config.yaml
num_hidden_layers: 13
hidden_size: 512
num_attention_heads: 8
num_key_value_heads: 2
head_dim: 64
intermediate_size: 2048
vocab_size: 8192
hidden_act: "reglu"
norm: "rmsnorm"
norm_place: "pre"
norm_eps: 1e-05
positions: "rope"
rope_theta: 500000.0
rope_fraction: 1.0
qk_norm: false
attn_scale: 0.125
bias: "qkv"
tie_word_embeddings: true
parallel_block: false
init: "normal"
init_std_qkv: 0.0366
init_std_o: 0.0
init_std_up: 0.0366
init_std_down: 0.0
optimizer: "soap_variant"
learning_rate: 0.00223
lr_mult_qkv: 0.7
lr_mult_up: 1.28
beta1: 0.95
beta2: 0.95
lr_head: 0.00939
max_grad_norm: 0.5
warmup_steps: 200
schedule: "wsd"
decay_fraction: 0.837
decay_shape: "exp"
final_lr_fraction: 0.1
batch_tokens: 262144
max_seq_len: 1024
doc_mask: true
train_tokens: 903400000
max_steps: 3447
dataset: "wikipedia_en"
Each number is 200 + 40 x the weight over its row's rms, rounded and kept within 0 to 999. Layers, rows and columns count from 0. The size before them is the row's rms in percent of the matrix's.

# layer 4 MLP down (transposed), 2048x512, rms 0.0424, rows 1912-1983, columns 64-95
099,202,207,173,159,279,187,237,213,188,186,145,212,223,112,237,224,243,179,141,201,239,143,289,246,198,227,268,178,243,184,163,230
098,204,181,237,203,240,139,213,129,247,203,231,209,170,179,250,210,215,150,186,240,183,284,260,174,235,119,219,248,212,279,263,242
100,288,192,188,164,138,226,118,191,242,204,208,169,175,202,234,158,219,171,196,185,151,246,180,241,187,94,213,195,188,245,138,221
101,241,214,149,180,266,218,201,236,248,250,202,116,231,223,227,251,136,166,125,176,156,181,180,194,222,214,204,201,139,205,236,194
099,150,144,248,137,160,136,169,210,207,175,278,239,229,151,207,238,229,167,240,105,183,216,245,177,135,217,193,157,236,159,221,218
104,250,344,229,179,181,204,165,109,194,223,232,197,159,226,194,170,151,194,200,243,190,138,194,190,278,131,177,195,258,184,130,289
100,190,232,198,243,233,234,169,132,198,242,256,233,199,232,96,171,228,179,182,245,201,181,220,260,207,189,229,160,177,166,261,261
099,208,186,194,300,113,170,145,205,221,187,162,205,193,172,201,212,268,253,171,197,195,195,257,274,248,155,280,195,124,201,171,127
103,123,185,136,206,159,142,253,216,175,211,247,197,209,228,241,224,279,152,201,267,168,221,273,100,181,262,192,208,193,124,189,205
098,146,228,235,171,170,201,250,171,179,188,199,251,119,132,193,185,149,196,107,175,139,169,281,222,243,218,211,194,186,191,189,175
101,191,176,188,267,154,206,152,242,270,196,286,161,184,205,158,241,233,244,188,236,237,136,205,241,245,226,251,226,148,250,231,202
100,166,210,239,219,180,116,202,211,126,204,257,225,219,199,222,204,163,286,196,167,199,189,221,187,268,244,139,216,161,197,120,231
101,200,201,254,131,184,205,175,202,183,194,187,236,156,201,167,109,242,238,214,212,226,111,240,256,123,206,180,160,206,233,219,156
099,226,277,173,236,227,197,194,135,223,105,223,183,212,168,158,239,250,220,268,208,194,126,127,257,256,211,235,254,201,205,185,175
102,211,212,178,193,223,152,242,175,223,162,211,169,167,193,210,220,191,274,173,185,180,200,182,227,218,241,106,171,239,184,238,111
097,177,179,202,191,156,284,187,225,196,209,99,222,258,168,216,254,244,179,226,159,99,184,279,171,173,205,253,200,201,217,161,147
100,178,134,155,193,184,186,246,198,217,183,163,229,211,211,203,243,163,178,219,106,170,206,184,212,217,175,196,211,160,168,198,209
100,168,177,153,243,221,184,216,124,239,163,223,224,233,154,185,210,221,216,230,194,121,234,206,175,180,241,269,222,233,208,182,180
101,173,263,155,211,283,224,232,172,188,215,213,231,289,155,131,178,219,153,174,223,261,181,179,202,179,276,274,195,198,176,242,257
099,204,184,194,238,206,190,249,151,237,175,213,193,195,151,275,197,217,301,247,179,193,224,234,191,168,311,184,223,249,248,267,241
099,241,193,236,213,239,120,213,241,202,255,211,186,204,175,221,186,230,251,209,187,204,208,188,125,231,171,170,222,179,326,217,218
107,199,228,136,231,223,241,222,157,277,207,202,197,196,176,241,175,230,162,188,184,222,220,218,239,247,110,114,208,230,210,253,221
100,288,207,222,243,234,239,152,154,224,206,127,165,228,238,140,245,165,202,161,288,271,233,202,251,255,201,165,231,215,138,215,174
099,204,192,172,225,170,143,203,142,235,226,241,225,245,226,156,223,196,220,188,174,236,194,176,156,200,207,242,141,191,295,246,168
102,214,238,251,159,175,217,182,190,279,149,159,121,150,224,226,206,167,244,256,166,100,236,215,130,122,171,112,227,236,263,269,238
103,211,243,155,177,241,179,254,197,234,225,187,232,227,232,217,157,187,183,278,242,230,221,208,192,175,207,227,182,177,220,120,254
101,172,285,177,234,172,154,229,132,276,259,207,215,188,194,214,145,170,244,167,201,248,238,164,213,213,152,222,151,202,186,164,126
101,330,231,296,237,227,236,272,212,239,258,196,221,261,179,235,248,208,191,166,239,225,96,163,235,167,204,145,246,184,176,149,179
102,195,259,166,189,228,243,158,249,202,229,286,159,203,202,135,196,227,227,207,195,183,138,197,255,149,212,183,237,216,156,201,238
099,187,220,209,210,193,194,158,235,224,238,173,246,178,261,226,223,166,238,205,220,212,130,201,249,154,212,147,212,164,218,191,181
104,215,157,218,219,184,274,230,156,197,209,214,196,151,193,256,113,254,138,149,146,140,193,129,202,242,188,228,195,201,140,231,152
104,164,207,266,270,178,178,167,153,166,190,199,158,215,199,270,181,156,176,197,299,141,145,247,201,226,223,157,223,194,173,187,242
098,253,212,167,123,260,152,232,133,183,220,194,221,208,230,217,200,186,158,233,284,197,227,192,247,206,254,183,216,202,237,194,185
100,244,189,214,194,186,195,257,110,213,173,139,139,150,166,226,247,218,256,303,198,167,250,212,240,116,157,139,177,206,209,225,169
100,199,245,182,183,221,218,208,154,267,278,175,234,188,135,181,249,161,197,188,220,259,163,243,120,268,206,182,222,233,166,200,193
101,183,231,203,171,209,147,198,171,287,299,211,243,178,238,245,249,207,173,174,219,176,174,251,186,191,184,155,196,267,155,185,194
100,249,178,197,175,189,209,215,257,237,251,140,235,192,204,188,212,180,241,219,171,274,178,188,281,176,171,258,182,232,144,80,121
103,239,245,212,171,178,99,165,164,250,69,205,238,208,185,170,203,197,208,208,144,166,197,190,201,202,185,125,232,231,260,212,217
103,204,219,155,209,237,236,184,199,186,256,235,176,235,268,188,240,166,236,244,190,180,254,225,246,207,183,156,149,250,205,186,158
097,221,211,193,158,170,168,204,164,174,193,181,221,283,239,199,156,182,198,194,238,183,201,190,218,242,234,260,216,153,204,130,273
100,291,165,271,222,212,237,178,204,203,235,197,154,142,152,181,223,209,164,239,194,229,233,204,132,159,174,202,177,214,172,190,142
102,218,199,226,177,133,189,219,223,128,185,225,178,170,239,206,150,165,132,170,201,250,271,212,211,177,161,185,150,194,191,188,142
098,128,171,252,188,174,217,149,161,280,207,161,171,259,230,162,216,252,210,144,200,186,218,287,162,253,202,205,170,189,199,201,197
097,69,159,219,232,215,116,210,172,172,194,243,185,186,160,181,174,279,178,123,191,304,202,262,203,179,232,180,142,219,155,168,256
098,256,249,161,201,240,177,213,181,193,198,177,86,171,234,266,153,106,176,208,181,209,199,244,225,235,240,128,241,215,200,241,229
103,168,277,173,169,192,125,228,160,252,184,150,244,178,249,101,168,230,237,194,189,203,264,106,196,140,162,202,191,226,238,216,263
103,191,239,205,240,160,240,219,213,203,260,292,164,132,221,258,135,167,149,163,200,255,212,142,216,224,162,233,185,186,175,169,171
097,206,266,122,151,155,154,177,189,150,135,212,243,185,186,198,245,252,224,227,195,271,196,261,163,181,140,304,109,199,213,229,215
102,202,186,217,198,156,181,197,170,161,230,187,235,196,295,240,288,204,179,239,172,139,107,181,190,234,148,140,213,195,187,204,178
096,240,216,193,212,202,243,161,176,221,270,230,211,225,275,144,238,169,218,157,193,146,225,261,166,112,202,226,161,274,213,244,247
103,218,222,216,248,223,194,217,222,156,164,120,203,156,227,91,182,201,249,207,211,218,284,169,199,285,173,132,161,135,230,227,184
106,230,197,224,183,142,188,226,267,188,188,190,231,200,212,229,153,216,229,202,251,242,175,206,276,251,177,243,208,239,142,166,245
100,239,212,127,190,174,175,221,250,205,175,160,248,245,184,240,237,218,210,157,220,279,179,222,240,169,226,196,154,180,226,244,188
101,151,228,188,204,247,229,216,184,221,205,197,140,144,285,171,236,235,225,225,175,129,179,259,198,247,187,205,181,184,236,198,207
096,251,167,210,213,166,196,198,217,229,288,202,224,169,99,223,218,257,188,167,258,160,201,242,216,229,187,133,151,194,230,225,179
100,228,196,258,175,187,264,161,120,263,198,253,213,231,212,273,190,161,186,261,190,218,194,160,84,283,230,136,234,220,203,220,243
100,234,149,251,253,277,220,155,226,186,218,216,262,223,175,230,219,201,233,129,239,205,162,230,232,238,140,179,227,226,178,210,243
100,148,144,265,207,198,188,182,155,216,221,171,174,236,219,172,276,216,167,229,174,162,209,254,212,233,160,211,243,220,199,217,186
100,151,214,119,232,331,182,276,237,178,171,213,163,175,232,165,188,176,110,211,315,150,157,222,188,234,186,212,236,173,170,165,207
103,167,218,154,134,146,148,242,202,150,317,191,175,211,211,146,219,235,256,175,234,246,173,226,218,151,277,221,170,158,101,248,263
098,182,219,179,220,212,246,209,248,266,199,245,197,232,140,171,207,182,223,204,140,265,181,216,174,230,187,201,208,149,204,201,273
097,217,151,190,177,174,270,240,172,276,223,259,226,174,248,190,209,228,202,202,277,246,185,124,157,206,236,290,196,229,225,182,155
108,148,221,252,167,247,301,265,147,205,203,177,155,203,239,200,197,192,150,199,273,273,179,290,168,135,174,199,274,196,221,199,174
101,211,243,220,230,162,200,198,183,244,265,159,202,227,186,184,230,145,255,164,253,159,241,99,226,179,226,172,196,191,229,164,144
097,167,162,242,120,197,158,199,174,209,121,158,243,183,218,242,237,210,241,201,134,200,183,190,158,116,229,190,241,244,213,273,282
100,193,241,162,284,230,219,198,97,261,296,220,197,203,203,148,199,310,244,166,200,214,208,198,191,147,197,231,146,251,222,166,218
099,177,213,144,290,118,300,168,111,198,166,193,173,174,112,207,222,192,192,155,217,200,236,262,201,189,125,254,116,140,244,179,171
101,223,163,129,204,232,163,165,200,186,250,234,159,175,212,257,187,253,227,277,217,190,169,162,180,137,196,215,137,196,216,154,225
097,285,231,223,175,132,209,244,234,174,222,286,217,203,142,234,210,218,142,223,209,245,258,134,214,213,231,172,225,255,231,221,262
100,147,182,213,151,157,166,122,145,197,216,282,228,272,220,185,173,149,271,218,123,208,208,196,242,235,150,244,199,193,224,167,284
105,226,209,236,152,186,189,172,247,254,199,168,134,230,203,195,159,183,212,122,173,255,129,216,267,200,188,192,264,158,211,204,245
101,174,217,190,132,74,265,196,166,252,177,155,129,218,268,193,223,140,190,208,173,204,255,150,184,131,190,171,204,203,168,165,188
# layer 4 MLP gate, 2048x512, rms 0.058, rows 1913-1983, columns 64-95
099,210,201,245,196,212,207,195,247,214,213,263,198,197,217,181,256,219,277,182,203,226,139,129,148,158,235,140,201,187,201,250,148
098,223,190,164,163,188,138,227,106,265,203,158,181,176,142,135,129,182,243,226,235,246,211,191,144,122,234,220,180,216,267,257,291
105,215,167,182,252,190,162,226,288,232,225,200,187,169,216,157,235,90,185,216,153,129,286,212,208,132,228,184,213,254,143,201,195
097,212,269,248,213,190,210,160,252,248,214,128,155,245,141,236,210,218,188,293,247,237,169,223,225,240,133,213,167,189,213,216,202
103,254,144,163,200,164,180,137,175,144,187,194,109,230,218,254,206,176,164,218,180,177,190,163,211,187,230,235,206,189,166,275,201
105,156,249,168,173,217,235,255,208,214,201,233,234,217,203,197,181,228,102,167,159,225,191,183,144,204,181,197,233,218,272,154,137
092,179,247,205,166,207,233,230,182,134,208,152,265,185,167,136,207,221,234,175,184,202,172,158,160,130,209,185,141,197,202,181,208
103,196,177,194,235,182,197,253,211,150,185,199,215,216,282,224,261,183,200,147,229,227,214,185,198,151,215,131,234,101,142,192,218
106,234,224,249,261,206,228,231,197,222,236,201,256,176,186,197,205,226,174,216,159,124,211,220,215,247,186,206,173,274,182,291,163
101,181,227,228,200,251,262,139,170,176,162,162,150,202,261,212,247,184,204,296,210,183,244,281,198,189,210,212,209,147,177,136,215
099,257,228,227,238,178,198,152,234,176,168,202,192,138,188,176,223,229,149,254,206,239,249,215,207,197,162,240,192,214,148,300,102
099,171,163,161,197,282,206,223,150,188,191,136,248,183,248,157,217,163,130,231,219,249,232,184,147,279,215,301,269,175,281,232,284
100,255,241,220,217,253,251,154,187,203,127,88,215,198,158,238,180,203,176,200,157,187,251,191,217,190,190,275,254,197,188,212,243
100,205,235,169,261,244,219,217,124,259,205,194,129,192,93,162,206,166,221,216,182,192,228,168,154,218,161,257,190,186,268,221,192
105,200,217,215,218,224,253,234,206,120,156,212,168,175,228,101,281,204,221,261,231,166,183,167,181,227,248,273,271,228,188,164,156
099,178,320,233,135,204,186,193,196,246,282,192,200,141,180,162,222,193,227,195,146,240,215,154,155,147,147,188,165,200,194,214,211
093,182,154,232,202,190,254,180,199,219,177,231,266,184,249,194,191,142,248,159,191,214,230,251,143,248,161,268,233,162,166,137,175
094,143,234,226,214,146,232,235,218,193,206,205,131,289,214,207,153,165,225,198,203,195,219,147,184,169,205,162,224,243,180,162,169
098,255,111,251,232,227,161,185,276,187,209,220,195,136,219,169,216,180,214,121,154,176,183,154,245,247,227,189,224,178,191,178,135
099,178,169,214,158,154,190,182,209,179,277,204,242,148,207,284,172,180,194,130,233,253,228,179,188,189,193,202,230,256,216,208,167
103,258,203,196,177,208,289,144,206,214,257,203,209,157,150,172,165,192,206,247,163,219,191,231,216,264,213,169,133,255,284,228,177
101,276,218,185,168,202,256,222,121,248,221,249,181,241,221,223,279,207,245,256,192,128,171,218,181,240,160,177,188,105,163,200,107
097,208,217,263,270,227,241,212,222,215,213,247,228,205,216,234,172,161,115,207,188,154,224,222,258,166,196,116,128,132,182,226,233
096,234,186,169,216,147,225,273,279,213,215,168,225,233,193,251,244,193,270,181,190,265,133,235,156,178,162,177,201,159,223,170,215
106,213,276,193,181,251,190,257,274,164,194,205,224,193,226,231,213,215,219,186,187,239,180,198,248,218,210,224,237,264,188,218,195
101,188,280,172,184,211,190,192,196,152,281,262,170,213,227,160,222,122,140,150,137,183,225,211,206,134,163,178,244,241,212,189,163
101,136,159,271,249,254,232,219,125,238,190,222,198,212,207,203,253,239,193,170,193,241,242,268,210,211,179,233,183,236,162,208,238
103,243,223,289,224,239,272,180,267,229,266,190,177,234,172,161,210,213,158,106,182,228,216,160,227,229,194,154,258,224,153,211,176
096,192,138,220,187,149,204,165,228,210,152,181,213,182,157,177,140,171,208,210,136,250,274,189,247,176,227,211,195,189,209,167,227
108,167,204,183,259,136,177,261,146,178,276,217,243,235,170,221,155,182,184,201,154,178,225,172,158,219,163,148,265,175,196,221,298
103,250,172,253,214,148,217,203,217,205,193,159,156,137,169,194,229,144,239,131,173,210,137,242,202,214,239,166,171,184,213,255,224
097,147,237,197,149,178,204,146,239,182,186,234,205,175,301,165,189,209,167,252,257,196,164,198,173,164,180,216,238,136,196,258,265
095,136,230,163,171,224,171,243,195,217,182,250,200,201,162,203,213,275,214,201,96,226,151,171,210,253,222,106,253,218,257,195,195
102,183,214,159,135,182,264,170,205,160,188,185,247,255,170,163,209,162,228,187,249,198,228,267,151,239,250,163,227,290,249,220,225
099,209,182,138,179,173,228,232,158,247,240,223,145,233,214,188,182,223,233,256,175,229,144,231,156,187,188,183,199,174,218,206,201
097,113,220,198,222,193,198,206,210,222,211,232,200,252,174,200,222,159,177,176,248,171,222,266,209,195,255,211,145,194,231,210,242
101,197,199,188,179,308,187,195,197,211,147,192,236,146,182,222,296,141,192,207,226,234,168,179,170,212,269,217,226,217,182,269,189
099,262,226,273,239,211,206,180,210,199,302,190,163,281,213,218,238,122,174,249,124,135,210,227,221,159,228,178,222,216,152,153,182
093,171,242,207,156,224,260,238,241,114,218,207,148,141,231,192,240,189,249,131,185,171,210,216,192,245,150,200,199,236,165,262,255
101,129,147,257,190,188,246,199,239,142,153,188,248,237,162,170,219,199,139,252,256,173,180,213,165,201,182,175,199,179,140,205,228
101,203,254,222,95,248,212,83,221,226,151,297,155,224,190,172,207,135,124,134,216,213,209,225,158,136,220,200,218,147,163,231,238
103,166,246,259,188,209,171,183,184,222,216,140,237,224,229,175,145,172,230,190,206,257,196,235,182,167,200,188,150,144,279,208,146
094,145,220,194,153,142,186,269,208,167,191,151,199,211,77,142,227,207,187,205,235,217,151,346,186,161,145,194,213,170,231,190,206
103,244,251,214,183,195,193,222,273,227,275,237,215,153,207,192,194,167,138,202,242,262,197,250,175,164,204,170,253,166,191,171,175
100,227,183,184,192,277,171,144,211,198,263,203,178,206,187,241,213,196,168,128,292,224,180,232,171,149,226,146,170,250,241,227,173
100,170,217,210,193,239,177,234,234,185,197,160,218,239,283,198,170,199,169,209,174,185,191,275,191,204,134,292,204,243,183,245,178
098,208,204,233,238,223,248,217,223,224,236,244,258,225,188,179,163,217,164,209,193,189,238,189,251,167,194,202,179,261,223,180,150
097,167,236,275,182,178,206,168,203,236,283,187,275,188,217,194,116,193,168,189,247,143,219,182,261,209,107,207,220,154,247,179,205
093,226,214,297,196,263,212,215,203,263,269,183,203,226,162,281,205,205,106,189,166,243,204,237,149,251,277,218,186,143,267,189,158
102,228,204,213,243,219,198,145,139,214,254,166,237,212,250,264,230,243,217,164,141,201,134,163,186,182,233,200,210,254,212,160,238
102,225,217,237,207,129,172,235,221,233,176,183,231,141,187,232,235,155,178,212,168,187,205,224,200,148,219,253,215,169,191,117,236
096,173,151,154,215,127,137,154,250,140,185,239,224,208,205,316,229,176,161,147,254,122,164,221,154,185,264,134,213,153,196,256,228
095,193,193,168,190,233,207,199,74,246,213,205,225,242,239,212,145,133,166,192,216,176,173,232,158,154,167,250,219,188,142,167,180
095,191,80,164,266,181,147,242,302,246,182,187,270,279,238,226,202,267,154,230,192,164,253,153,256,187,225,318,142,215,161,197,224
103,184,260,233,169,175,229,206,181,212,209,235,209,177,239,242,188,150,314,277,236,170,189,162,217,199,243,179,191,274,219,167,171
097,195,222,200,209,92,235,137,147,138,234,191,263,165,211,149,200,264,163,134,241,232,182,186,231,193,213,270,154,175,215,207,166
099,167,239,199,267,162,208,187,156,188,154,281,213,232,263,164,228,142,202,189,223,110,223,170,232,284,188,242,243,204,103,226,181
100,239,188,230,155,181,163,244,204,185,252,193,253,185,235,178,203,282,224,235,200,148,229,174,171,219,229,225,76,199,240,183,194
100,193,216,141,190,250,246,239,146,185,279,263,151,132,256,167,162,173,165,187,207,257,222,113,196,266,222,166,209,235,198,190,206
100,222,122,133,160,260,166,205,240,233,141,126,189,177,248,180,266,188,193,253,200,243,212,163,143,210,177,255,182,199,236,217,205
095,108,184,226,191,248,184,214,186,153,204,187,249,81,213,211,158,188,156,188,169,138,201,216,164,175,226,255,167,212,202,157,163
105,169,90,145,254,229,308,165,160,179,259,216,190,213,132,132,191,170,199,251,152,189,246,169,123,159,136,195,171,216,169,157,276
100,217,232,165,171,243,201,209,220,284,225,219,211,230,110,229,148,127,314,256,200,187,222,220,165,220,158,265,188,249,190,129,178
099,205,177,129,171,184,215,151,172,227,228,216,224,135,290,219,253,244,266,210,235,245,195,237,250,224,121,175,239,254,199,179,94
093,225,153,195,205,172,142,195,318,249,217,158,158,172,207,197,147,245,153,204,153,126,258,175,247,144,231,151,200,168,224,240,150
097,186,215,236,240,197,202,214,250,177,195,194,290,198,195,212,179,235,173,200,187,127,270,173,153,224,203,123,217,264,197,205,191
101,203,140,188,175,203,231,229,130,219,223,240,248,195,189,173,177,141,133,203,174,224,211,178,165,198,270,139,170,221,220,177,196
092,249,234,99,189,192,185,173,158,217,204,273,268,145,193,238,180,195,162,123,182,256,190,175,156,186,197,271,248,214,174,205,230
100,208,246,152,259,218,194,146,130,130,141,202,169,190,163,161,209,261,230,210,257,233,182,177,195,166,262,211,251,213,135,199,156
101,142,172,151,203,191,180,171,221,177,127,164,203,161,232,166,164,183,182,206,131,227,213,203,262,237,220,258,143,189,179,227,234
107,202,261,149,234,142,183,181,213,147,221,159,217,180,166,205,244,161,213,243,230,294,166,167,185,192,177,190,222,166,216,195,140
# layer 4 MLP up, 2048x512, rms 0.0592, rows 1913-1983, columns 64-95
097,203,258,181,174,139,318,204,265,176,226,255,248,150,260,189,125,200,213,142,194,214,176,198,192,199,224,215,192,136,175,128,181
097,235,186,235,179,300,177,205,185,230,258,202,179,229,133,258,147,231,199,239,183,174,180,215,180,169,220,165,258,202,210,227,130
102,110,171,160,226,261,141,227,150,211,192,137,265,173,228,178,150,233,230,211,199,115,154,282,240,132,201,173,232,168,204,192,192
100,186,121,190,210,273,307,173,203,204,232,145,216,192,182,223,213,225,192,243,343,205,133,169,203,206,207,163,158,174,259,161,124
100,183,222,229,202,259,170,236,256,166,187,181,281,223,160,164,203,219,231,219,124,177,170,215,192,122,266,201,255,163,211,249,110
107,228,222,214,207,167,221,237,191,308,156,227,252,237,205,291,196,255,221,171,241,200,197,234,275,194,229,296,151,232,220,215,162
097,237,184,175,193,231,138,248,193,219,243,224,164,218,214,200,226,144,248,199,176,149,208,163,153,170,209,226,226,290,207,223,223
099,255,176,210,211,229,219,206,224,152,248,202,140,286,221,184,203,262,201,201,227,118,208,242,218,211,240,198,243,261,213,139,176
102,134,189,102,170,138,134,168,251,241,231,139,212,207,289,205,186,110,190,348,207,188,236,99,220,177,239,262,176,196,263,137,269
103,264,220,211,184,192,229,231,205,180,187,194,213,227,196,168,150,145,157,185,183,133,195,153,203,178,169,253,197,348,222,223,160
097,159,176,160,170,182,194,182,191,130,105,264,183,218,243,244,203,185,210,167,188,191,232,218,187,168,176,147,178,114,244,134,258
102,230,213,233,199,171,251,269,222,178,161,228,216,167,182,196,226,133,193,156,184,306,194,188,197,293,168,239,188,159,233,223,287
100,144,232,204,190,264,212,228,231,199,207,222,186,227,181,159,198,197,167,268,196,206,194,240,162,154,150,201,207,164,235,206,220
102,243,242,217,250,169,217,172,160,165,200,199,260,139,142,172,236,128,196,153,183,194,148,261,256,260,222,197,207,193,211,200,198
100,245,158,167,172,190,188,231,163,203,181,249,196,122,163,279,123,209,251,202,209,234,218,136,291,187,265,212,147,206,218,214,227
103,127,183,200,209,168,169,163,185,131,190,210,192,208,165,230,206,186,154,207,266,265,198,150,217,246,174,192,238,228,203,173,235
097,178,203,269,199,220,218,210,287,204,212,219,119,173,168,184,225,183,194,186,223,302,190,225,143,141,304,130,238,164,244,113,224
095,203,198,183,227,179,207,148,128,222,168,131,207,267,193,194,232,189,136,188,143,183,237,178,282,200,102,182,170,193,189,105,154
100,255,163,199,237,208,224,172,209,195,234,140,161,152,206,185,204,243,178,122,270,204,213,197,191,226,213,232,198,203,161,206,302
099,209,159,173,191,164,164,221,179,185,169,157,198,203,123,114,214,205,176,208,175,174,160,190,221,156,145,220,229,187,149,201,183
100,192,191,139,225,156,172,244,238,192,232,201,233,285,188,176,222,168,150,187,247,260,195,220,146,286,249,116,246,259,215,220,161
097,144,213,182,230,191,222,224,211,200,183,141,183,216,231,259,157,244,113,263,133,240,191,254,180,203,212,167,156,134,152,200,274
098,202,222,153,187,162,267,130,250,232,124,132,264,230,191,181,182,238,213,239,213,204,202,176,246,214,187,128,204,242,225,169,240
100,169,235,161,173,170,149,138,189,279,199,192,228,122,202,203,222,201,284,182,253,223,202,242,218,118,208,259,198,204,175,200,174
101,154,181,215,200,164,231,204,204,169,227,207,230,241,258,171,237,229,213,193,188,235,170,240,197,194,108,142,172,178,273,198,159
103,213,202,183,187,189,233,217,193,178,161,233,225,218,139,168,282,196,187,318,140,201,270,202,210,292,205,180,182,195,198,190,210
102,171,143,200,197,180,192,147,195,236,238,188,163,232,249,132,118,213,217,181,185,191,214,183,211,280,194,198,185,188,240,216,239
106,204,287,240,211,156,199,252,186,208,199,200,144,200,197,260,240,176,225,102,235,252,172,189,230,135,132,289,284,205,261,187,152
100,216,207,232,185,168,213,208,218,212,152,142,211,166,149,225,163,167,225,205,179,245,198,205,209,183,180,170,212,168,189,197,203
102,174,176,152,150,219,230,195,164,226,178,195,189,178,243,232,126,194,168,213,167,142,214,172,169,192,238,203,252,162,136,193,200
102,241,227,131,160,197,200,258,211,234,198,141,219,264,186,124,185,197,191,235,184,223,152,168,168,206,163,189,202,202,234,186,288
103,207,103,170,238,129,167,206,216,195,181,269,246,268,159,186,209,161,174,225,239,142,177,243,215,257,174,154,176,241,269,206,263
097,244,157,189,164,224,232,160,203,189,201,290,241,215,209,191,168,240,166,161,191,219,219,157,184,258,228,239,234,201,245,230,192
101,214,172,171,234,152,187,235,172,212,199,232,194,190,156,189,271,290,209,178,140,156,140,177,206,235,251,265,200,228,210,195,246
098,216,196,168,189,211,203,220,150,225,244,163,145,227,203,147,215,267,134,157,220,193,228,230,212,230,176,182,213,187,194,173,269
096,237,183,171,150,181,198,239,213,153,226,167,235,147,250,222,206,212,236,206,209,152,223,173,216,260,245,239,225,266,200,130,208
100,251,211,151,143,291,168,199,232,162,222,121,245,158,282,216,181,199,243,229,299,188,182,164,122,220,199,175,226,238,205,229,213
100,282,164,232,149,240,199,247,147,254,135,169,150,232,172,162,230,278,187,170,179,206,270,235,130,191,189,186,157,176,238,224,203
094,166,221,193,256,130,242,163,226,217,186,215,216,157,255,261,195,222,255,202,189,248,250,209,159,159,148,161,156,233,211,215,189
102,154,214,164,221,168,215,124,214,138,104,230,218,170,169,259,203,158,221,233,188,170,189,173,214,187,254,167,174,270,226,243,203
103,210,232,161,218,231,198,233,177,194,166,216,187,276,205,272,254,187,188,212,186,194,174,120,173,226,164,188,160,218,187,206,198
100,205,205,201,217,233,168,246,201,172,175,99,197,92,111,212,232,249,163,262,239,245,145,177,215,122,219,161,228,170,171,240,185
094,112,298,212,206,167,207,217,202,189,249,210,197,175,163,180,257,237,163,233,190,181,154,267,175,159,217,204,166,199,155,164,239
099,166,189,219,149,155,262,257,182,158,182,138,195,193,146,205,246,238,165,198,239,113,224,201,145,187,172,262,142,219,197,171,154
103,182,227,201,189,209,176,187,173,280,160,352,220,211,191,121,212,267,220,215,138,224,151,181,133,277,211,192,275,218,254,173,237
096,280,182,167,182,177,202,213,172,282,162,207,246,154,226,139,156,76,264,236,188,165,192,231,176,284,317,180,243,232,199,223,210
098,207,217,156,238,173,209,202,179,200,220,196,178,150,146,185,141,241,292,227,216,225,185,176,155,194,265,158,220,243,146,220,257
099,214,130,189,134,236,281,208,212,202,211,228,123,235,214,173,183,241,179,189,169,120,229,214,171,185,228,219,189,172,241,216,199
096,125,174,191,157,231,187,172,203,211,191,147,175,179,179,222,133,201,183,209,213,259,195,123,197,170,244,163,196,241,218,150,200
104,209,201,249,209,199,135,213,245,217,227,227,124,206,192,201,201,118,218,219,137,205,51,149,200,168,208,191,170,187,157,215,151
100,177,217,98,224,184,215,231,225,225,206,181,167,171,125,197,228,254,136,182,206,196,246,237,195,74,168,201,125,251,231,204,241
098,193,227,186,188,172,214,183,193,216,154,169,190,120,210,241,153,223,157,261,201,136,231,233,178,217,236,103,250,240,179,295,227
099,140,294,183,209,218,208,197,208,130,215,227,151,232,188,203,266,254,247,130,208,164,221,165,182,205,162,207,233,158,217,215,196
096,204,171,179,170,234,269,203,128,174,142,133,198,267,178,173,170,196,259,248,196,213,225,174,216,209,139,126,160,176,158,228,172
102,161,235,229,176,183,248,168,203,148,148,213,176,156,171,254,202,231,142,264,188,183,197,90,209,185,252,221,203,170,151,130,232
099,236,268,254,227,147,196,151,127,188,211,205,221,222,233,214,239,196,156,201,198,187,188,264,248,168,252,110,231,225,207,161,121
108,198,206,159,249,159,206,217,200,140,245,251,149,236,153,210,222,169,249,159,202,216,170,212,213,236,263,178,166,202,237,215,212
103,254,169,197,247,167,217,230,174,192,225,223,203,219,249,163,245,243,205,191,223,266,190,236,214,228,124,181,159,165,214,182,195
100,209,224,237,169,153,249,203,232,197,157,172,128,196,225,228,189,201,191,230,184,214,228,159,245,145,157,140,208,169,242,198,190
091,234,176,178,215,235,225,183,245,143,213,199,233,234,243,170,119,219,187,248,257,192,169,188,230,203,205,200,121,278,162,160,128
098,238,197,93,214,162,199,150,180,205,221,179,149,201,169,100,210,210,163,221,236,225,126,120,187,224,165,152,180,204,113,171,284
106,166,168,232,221,190,210,191,246,222,185,164,219,209,182,254,177,129,141,212,264,133,205,185,222,115,241,175,236,176,239,235,226
097,176,254,169,168,234,287,204,203,265,193,234,148,223,158,238,194,246,193,184,221,166,250,223,195,174,231,186,217,231,237,166,225
100,128,131,134,167,155,148,171,242,182,188,200,205,249,149,197,216,268,178,244,192,121,150,212,160,193,210,268,177,200,172,108,238
099,174,161,180,228,143,146,253,187,238,210,128,213,223,224,206,184,190,114,168,237,260,200,176,258,250,272,181,207,138,228,245,199
101,191,245,225,159,206,242,199,238,290,214,279,117,231,109,117,236,259,204,184,237,203,207,183,214,197,180,206,214,259,225,155,199
097,157,197,234,187,131,250,172,142,188,201,202,213,161,164,233,173,187,273,136,126,218,241,117,179,218,203,230,177,269,196,246,183
100,145,227,173,143,215,155,153,148,191,205,229,221,188,159,195,185,198,180,265,151,221,234,197,204,203,152,215,194,166,257,219,207
097,202,157,227,174,204,232,184,236,196,197,253,109,165,245,195,130,240,194,248,180,195,188,153,222,203,208,211,218,181,221,286,170
103,189,225,156,180,254,213,169,202,247,170,197,122,236,142,198,281,212,212,167,133,165,217,240,226,213,169,209,145,198,227,210,162
100,169,219,247,256,164,211,177,191,136,193,199,201,176,205,188,211,253,203,141,169,216,155,231,182,327,173,268,227,189,217,235,189